Part of a small language model's weights.
Size: 20 layers, 4 heads of 64, MLP 1536 GELU, vocabulary 3172.
Architecture: LayerNorm before each block, biases, untied embeddings.
Each number is 200 + 30 x the weight over its row's rms, rounded and kept within 0 to 999. Layers, rows and columns count from 0. The size before them is the row's rms in percent of the matrix's.

# k: layer 2 attention key, 256x192, rms 0.176, rows 165-181, columns 0-95
# q: layer 2 attention query, 256x192, rms 0.188, rows 166-181, columns 0-95
k165,088,208,178,250,201,197,228,181,169,251,216,182,167,197,210,187,195,213,176,214,218,165,186,238,190,212,188,147,138,199,207,115,173,257,199,245,255,156,177,175,284,197,214,167,227,201,195,191,180,178,199,168,205,233,226,203,275,188,246,228,195,196,188,219,159,250,205,169,203,241,181,276,198,194,205,149,220,187,218,200,215,195,221,197,172,160,227,239,193,234,205,183,184,233,237,265,156
q166,120,187,233,231,165,201,183,195,212,174,219,174,201,162,168,166,151,177,162,287,210,190,196,224,187,263,207,204,199,200,203,199,217,225,235,234,191,200,205,150,176,209,197,194,199,186,151,237,188,171,213,189,169,256,194,259,229,220,236,154,223,176,153,245,213,226,158,192,249,93,198,194,233,244,229,179,253,193,224,214,208,198,214,200,211,183,230,230,157,196,172,208,256,184,264,180,225
k166,105,142,177,191,210,173,153,182,215,240,226,206,196,164,263,197,187,174,222,176,233,231,119,203,174,203,210,161,212,200,210,203,268,204,220,277,196,259,201,192,208,154,178,179,193,220,250,222,231,163,182,197,237,191,208,154,213,200,201,278,162,167,206,202,187,193,145,183,185,223,187,198,217,228,191,208,163,214,224,199,182,176,237,186,175,193,228,233,242,167,182,259,222,251,187,215,197
q167,107,146,175,278,188,188,176,153,228,241,206,164,159,182,206,226,191,162,170,217,220,113,151,196,205,182,240,249,177,206,212,199,246,216,212,159,198,160,285,192,173,224,176,162,205,170,224,136,171,228,186,204,224,203,204,202,241,258,248,213,224,186,208,228,208,225,152,184,214,203,225,221,190,174,212,245,212,155,209,230,154,205,188,235,236,196,249,217,190,182,189,199,210,190,180,219,216
k167,084,253,302,168,191,235,186,164,212,191,212,151,228,174,181,157,217,165,166,208,175,203,274,215,213,233,202,231,212,212,188,189,209,187,152,160,229,191,200,149,228,198,272,174,156,218,161,131,241,156,232,174,224,198,205,273,201,202,237,194,168,188,224,157,196,199,200,200,156,192,225,197,192,210,233,171,237,216,192,181,242,186,250,168,257,154,209,212,233,245,147,223,203,209,209,176,202
q168,112,194,209,213,185,216,186,235,208,216,230,162,197,186,207,161,238,194,193,205,172,136,248,195,168,280,206,214,177,173,168,154,152,247,197,181,200,188,235,202,194,219,197,183,192,178,164,246,146,203,191,279,235,190,243,157,185,163,202,225,229,175,155,173,241,154,223,223,223,222,200,207,234,189,194,192,203,226,177,128,166,230,207,230,216,147,186,220,178,174,170,234,182,168,206,253,172
k168,103,176,223,155,225,186,201,260,160,159,129,218,251,233,208,175,196,149,195,215,182,233,245,233,180,187,158,212,226,235,172,193,138,224,203,224,236,195,175,139,164,183,198,208,169,170,234,214,241,244,149,242,218,224,185,233,199,223,218,167,201,251,189,167,209,255,210,207,186,203,187,213,193,206,164,183,222,220,248,228,172,176,195,198,204,150,199,208,227,149,169,195,205,234,227,202,193
q169,108,189,186,172,184,216,169,241,155,205,175,192,199,241,184,171,236,209,222,216,209,249,206,220,226,220,215,189,219,173,229,214,162,169,223,180,154,191,178,198,219,146,200,187,203,213,221,146,235,161,182,148,189,215,232,298,219,209,232,223,185,230,161,186,195,198,174,176,157,187,240,197,277,176,210,212,176,129,190,195,244,245,197,236,202,209,137,198,158,222,183,215,171,269,189,151,240
k169,099,234,218,234,170,234,172,197,224,206,216,224,202,211,254,224,194,241,188,202,204,181,173,243,158,245,228,176,235,251,159,207,172,157,204,224,234,214,184,207,216,128,171,175,219,140,167,162,191,206,196,206,162,226,235,168,169,209,199,181,245,173,198,167,165,174,191,205,164,223,206,192,216,178,225,231,244,203,150,239,176,169,194,254,110,206,193,190,194,211,204,195,159,188,171,221,205
q170,106,212,156,198,197,180,174,200,210,144,229,186,199,187,227,160,299,197,172,222,204,200,229,171,200,237,211,216,208,185,202,174,241,166,194,205,184,148,194,177,218,208,208,233,225,179,182,199,223,168,185,164,250,236,199,236,209,204,214,245,195,227,203,218,121,200,223,218,176,180,198,203,233,199,163,232,219,204,184,227,223,202,168,222,173,204,237,162,209,230,182,189,206,206,201,142,214
k170,098,252,194,218,196,219,170,212,265,238,236,209,226,188,144,247,229,226,189,193,191,181,175,109,207,232,200,172,206,216,218,281,218,171,235,176,176,249,176,253,218,202,212,177,181,166,158,230,190,192,217,198,216,138,172,240,158,184,241,222,169,181,221,205,233,203,160,210,153,233,167,173,217,205,234,209,164,202,235,133,214,199,173,206,211,176,183,138,236,208,208,250,189,233,175,212,181
q171,095,171,210,182,210,166,251,186,170,211,226,263,227,201,254,225,173,224,226,166,206,196,181,157,171,192,197,203,143,194,187,207,192,204,135,173,201,146,154,177,223,181,219,236,172,290,186,169,145,189,227,177,152,176,224,192,260,201,174,223,227,234,208,207,229,169,201,206,229,196,231,186,141,195,207,179,219,199,224,192,250,189,181,231,181,242,149,144,189,162,147,252,247,199,193,208,225
k171,109,197,277,136,196,204,247,234,200,212,167,156,162,206,210,185,213,156,178,195,263,143,150,234,153,162,181,244,225,175,209,188,215,192,165,176,231,150,204,197,185,218,187,193,214,227,161,217,211,186,199,193,212,218,217,193,178,180,187,221,161,199,155,195,239,172,193,205,244,206,235,220,229,189,196,211,188,155,213,235,209,208,168,171,233,212,231,170,203,254,200,148,215,192,170,200,246
q172,109,219,176,196,196,189,234,194,137,172,223,212,240,208,199,231,186,175,202,182,239,188,189,216,201,194,261,222,244,176,166,167,173,171,210,205,222,197,198,193,210,158,205,243,204,191,193,163,198,181,171,242,229,245,242,181,193,195,207,209,191,214,175,246,197,190,171,165,184,160,188,187,185,161,187,185,160,198,194,212,223,190,207,229,156,199,249,173,237,166,211,273,187,240,171,165,158
k172,095,206,217,203,168,195,254,157,260,212,173,198,201,210,180,165,152,231,209,187,185,185,169,173,239,161,164,162,164,215,179,195,198,242,247,240,150,184,218,236,214,134,198,188,185,219,180,195,180,198,150,267,203,200,175,145,217,158,167,159,135,183,188,198,217,246,182,181,206,162,212,221,254,157,152,181,241,229,162,187,230,197,146,182,181,189,169,202,231,189,245,197,219,158,240,211,190
q173,111,171,252,178,177,175,195,238,185,169,226,173,246,273,212,169,177,167,195,211,202,217,214,233,213,129,161,220,153,224,181,186,188,220,118,158,198,182,238,233,161,202,221,222,178,247,195,176,184,197,182,238,138,140,212,162,299,240,215,162,201,209,246,196,224,223,205,192,191,193,165,200,185,206,244,225,165,214,192,169,175,175,133,195,206,189,232,255,214,183,146,255,150,188,186,226,174
k173,080,205,236,167,192,225,181,214,239,250,125,200,222,200,218,153,199,163,195,214,187,227,244,232,234,167,233,223,191,224,191,198,138,188,158,191,196,184,166,195,224,232,224,238,196,251,184,203,222,213,152,244,225,193,213,163,222,243,198,179,196,180,143,167,215,263,154,283,234,181,198,236,192,153,207,202,194,194,201,186,173,219,202,207,182,191,199,172,178,196,183,186,202,200,216,185,235
q174,102,213,214,160,178,181,225,215,178,202,219,219,199,223,183,194,152,208,214,197,197,255,207,216,232,200,214,180,233,144,157,210,169,237,244,156,171,118,175,214,137,185,197,253,172,206,210,224,206,212,216,213,221,131,182,244,214,208,188,194,152,215,201,200,227,218,174,210,216,168,214,202,149,177,218,167,168,191,196,159,241,278,210,225,218,173,173,219,121,182,229,148,176,252,200,193,151
k174,116,185,153,234,214,198,212,169,214,169,196,207,165,232,226,250,213,220,164,196,188,234,193,249,170,184,270,203,175,214,246,228,237,215,238,176,177,170,172,233,188,190,175,176,198,166,243,214,187,240,208,172,220,226,162,206,246,196,185,208,215,177,208,205,213,182,128,159,164,278,226,148,253,112,159,227,185,236,228,228,207,141,133,234,135,222,177,244,168,151,210,184,217,189,195,209,207
q175,105,210,151,169,216,201,225,207,186,223,223,147,235,157,199,184,228,223,201,205,186,209,187,182,169,240,234,234,235,243,180,238,239,210,240,200,197,177,194,190,246,222,201,217,231,198,169,195,244,175,177,187,193,230,191,277,185,201,155,222,176,225,154,216,245,255,174,170,212,164,196,201,183,231,235,220,199,245,246,192,221,218,178,165,276,203,191,161,196,203,200,239,204,168,244,265,192
k175,096,213,196,207,198,175,209,232,151,175,144,260,191,166,215,228,147,177,151,239,234,216,153,229,184,186,131,192,134,191,226,158,235,185,246,215,227,172,131,206,198,185,190,168,183,193,243,236,188,162,258,177,207,252,192,141,182,190,186,205,150,162,171,219,180,246,235,189,189,252,183,229,193,191,187,172,196,209,211,226,249,151,180,188,214,181,205,220,185,232,202,183,190,152,224,185,182
q176,109,231,188,225,170,201,275,143,201,173,197,251,221,174,159,177,182,168,199,200,221,223,249,175,240,207,190,172,185,196,253,146,161,215,205,215,211,208,193,223,208,165,217,243,182,202,137,185,237,175,188,182,183,264,193,201,210,182,145,165,201,172,139,192,210,180,220,274,217,217,180,168,256,238,171,162,197,134,240,178,174,176,215,209,193,221,216,174,223,189,223,208,217,197,187,228,206
k176,101,172,232,201,204,209,215,248,164,200,191,204,202,210,173,182,242,220,222,174,250,130,237,217,219,203,199,209,197,226,173,201,200,222,190,215,239,207,205,246,159,199,216,254,191,201,156,197,193,250,159,216,193,206,207,158,200,206,220,182,210,272,191,200,282,191,196,187,186,128,154,208,249,177,195,184,195,224,116,158,206,238,224,185,183,192,217,180,217,131,219,231,173,191,166,223,214
q177,098,191,124,203,266,120,183,212,211,208,203,220,182,179,171,163,240,256,207,189,201,202,196,185,213,234,173,220,218,220,208,225,204,236,194,148,215,189,187,224,233,248,180,187,199,221,207,160,206,236,190,229,230,151,199,179,196,225,179,255,203,220,197,229,183,222,205,188,230,222,156,202,140,223,175,135,225,196,152,201,204,189,216,212,230,188,159,203,216,205,199,204,192,216,268,220,226
k177,101,171,192,171,234,265,207,226,183,191,203,198,216,176,241,200,184,190,155,139,170,152,234,213,167,183,146,257,165,220,168,130,205,211,222,173,220,213,172,231,229,197,147,218,223,201,184,199,243,185,213,213,231,184,201,249,193,224,225,202,195,235,204,188,212,197,216,210,214,233,214,182,258,179,189,197,178,151,197,228,187,173,196,151,210,189,232,205,210,198,112,164,239,250,209,182,196
q178,121,193,209,178,160,209,226,190,154,218,201,209,221,243,216,234,196,192,174,231,181,172,231,198,174,257,168,179,212,207,189,239,216,160,199,182,197,206,189,229,239,230,229,185,197,221,252,195,204,130,200,218,184,203,191,211,164,191,175,201,239,177,213,185,171,222,173,195,170,202,162,129,173,173,204,218,206,238,217,166,192,179,205,219,171,224,197,196,198,231,201,201,273,225,210,163,192
k178,078,194,208,203,232,165,229,227,227,201,176,203,173,182,219,225,194,260,218,196,186,214,141,255,194,242,208,190,179,178,212,225,188,246,189,262,204,178,195,171,225,215,189,180,210,207,185,236,198,162,168,248,172,212,194,139,145,177,205,195,208,207,192,265,206,232,227,234,192,189,167,291,205,200,197,197,189,205,195,160,182,223,155,185,249,187,165,159,159,164,231,215,214,203,220,264,150
q179,106,172,209,165,165,227,146,230,240,245,202,159,199,196,190,205,234,223,235,220,204,204,199,199,229,201,231,211,187,211,177,226,189,199,202,197,207,196,220,160,180,186,221,222,193,218,161,228,161,202,236,290,230,191,187,214,185,138,288,224,266,212,175,191,156,165,179,180,214,173,240,198,231,220,210,214,205,173,141,177,196,197,160,212,170,191,156,249,197,235,195,177,198,245,219,137,235
k179,089,156,211,222,203,199,209,158,245,195,213,242,187,170,200,228,225,177,246,214,169,198,170,158,159,177,263,141,284,197,169,224,205,156,179,210,179,203,236,178,188,156,237,245,189,156,194,207,257,216,204,193,180,226,239,167,175,217,175,206,228,203,215,170,192,165,219,198,212,231,267,159,176,207,172,249,237,207,196,234,210,203,177,235,213,209,208,176,223,174,239,210,195,222,199,154,236
q180,112,255,245,194,228,102,198,152,171,205,161,247,216,239,169,210,185,164,156,125,175,229,248,239,198,224,178,203,186,261,238,224,238,199,223,210,175,209,169,178,200,202,205,164,171,220,202,199,166,198,212,246,143,186,201,196,222,197,150,205,200,190,158,155,184,176,237,169,206,203,188,176,204,216,173,174,218,237,192,198,202,194,205,174,140,221,179,169,221,194,190,218,179,174,200,226,204
k180,100,231,180,174,225,174,202,250,192,169,170,192,184,182,227,182,203,235,182,181,150,219,234,214,228,220,180,190,175,237,236,233,217,181,170,238,216,245,162,205,170,243,146,240,195,178,207,163,229,205,154,236,215,213,211,127,196,211,186,235,178,159,108,194,211,220,170,221,211,155,171,192,138,214,230,192,217,217,247,189,196,198,146,202,151,156,200,205,163,173,224,189,200,217,221,187,178
q181,103,178,233,182,159,173,232,242,220,173,194,235,273,228,261,151,226,217,257,156,172,187,226,172,166,146,208,177,227,192,207,224,178,223,199,219,186,163,208,194,198,204,197,208,175,215,169,250,200,210,193,228,188,185,182,151,234,171,185,121,169,184,247,204,204,178,250,224,240,194,226,233,161,152,180,198,198,211,197,186,244,207,167,197,284,196,204,218,186,178,154,203,169,194,221,247,218
k181,100,230,172,184,170,197,212,203,208,223,118,196,209,227,200,235,243,141,142,245,234,215,209,162,223,246,242,223,193,200,256,258,197,193,189,159,225,210,197,213,172,164,202,217,194,215,181,207,178,279,189,153,227,214,193,232,228,227,186,182,219,194,198,170,192,215,128,202,208,202,174,161,161,192,187,217,190,175,186,239,195,199,220,219,176,218,229,166,218,189,214,196,180,174,166,196,202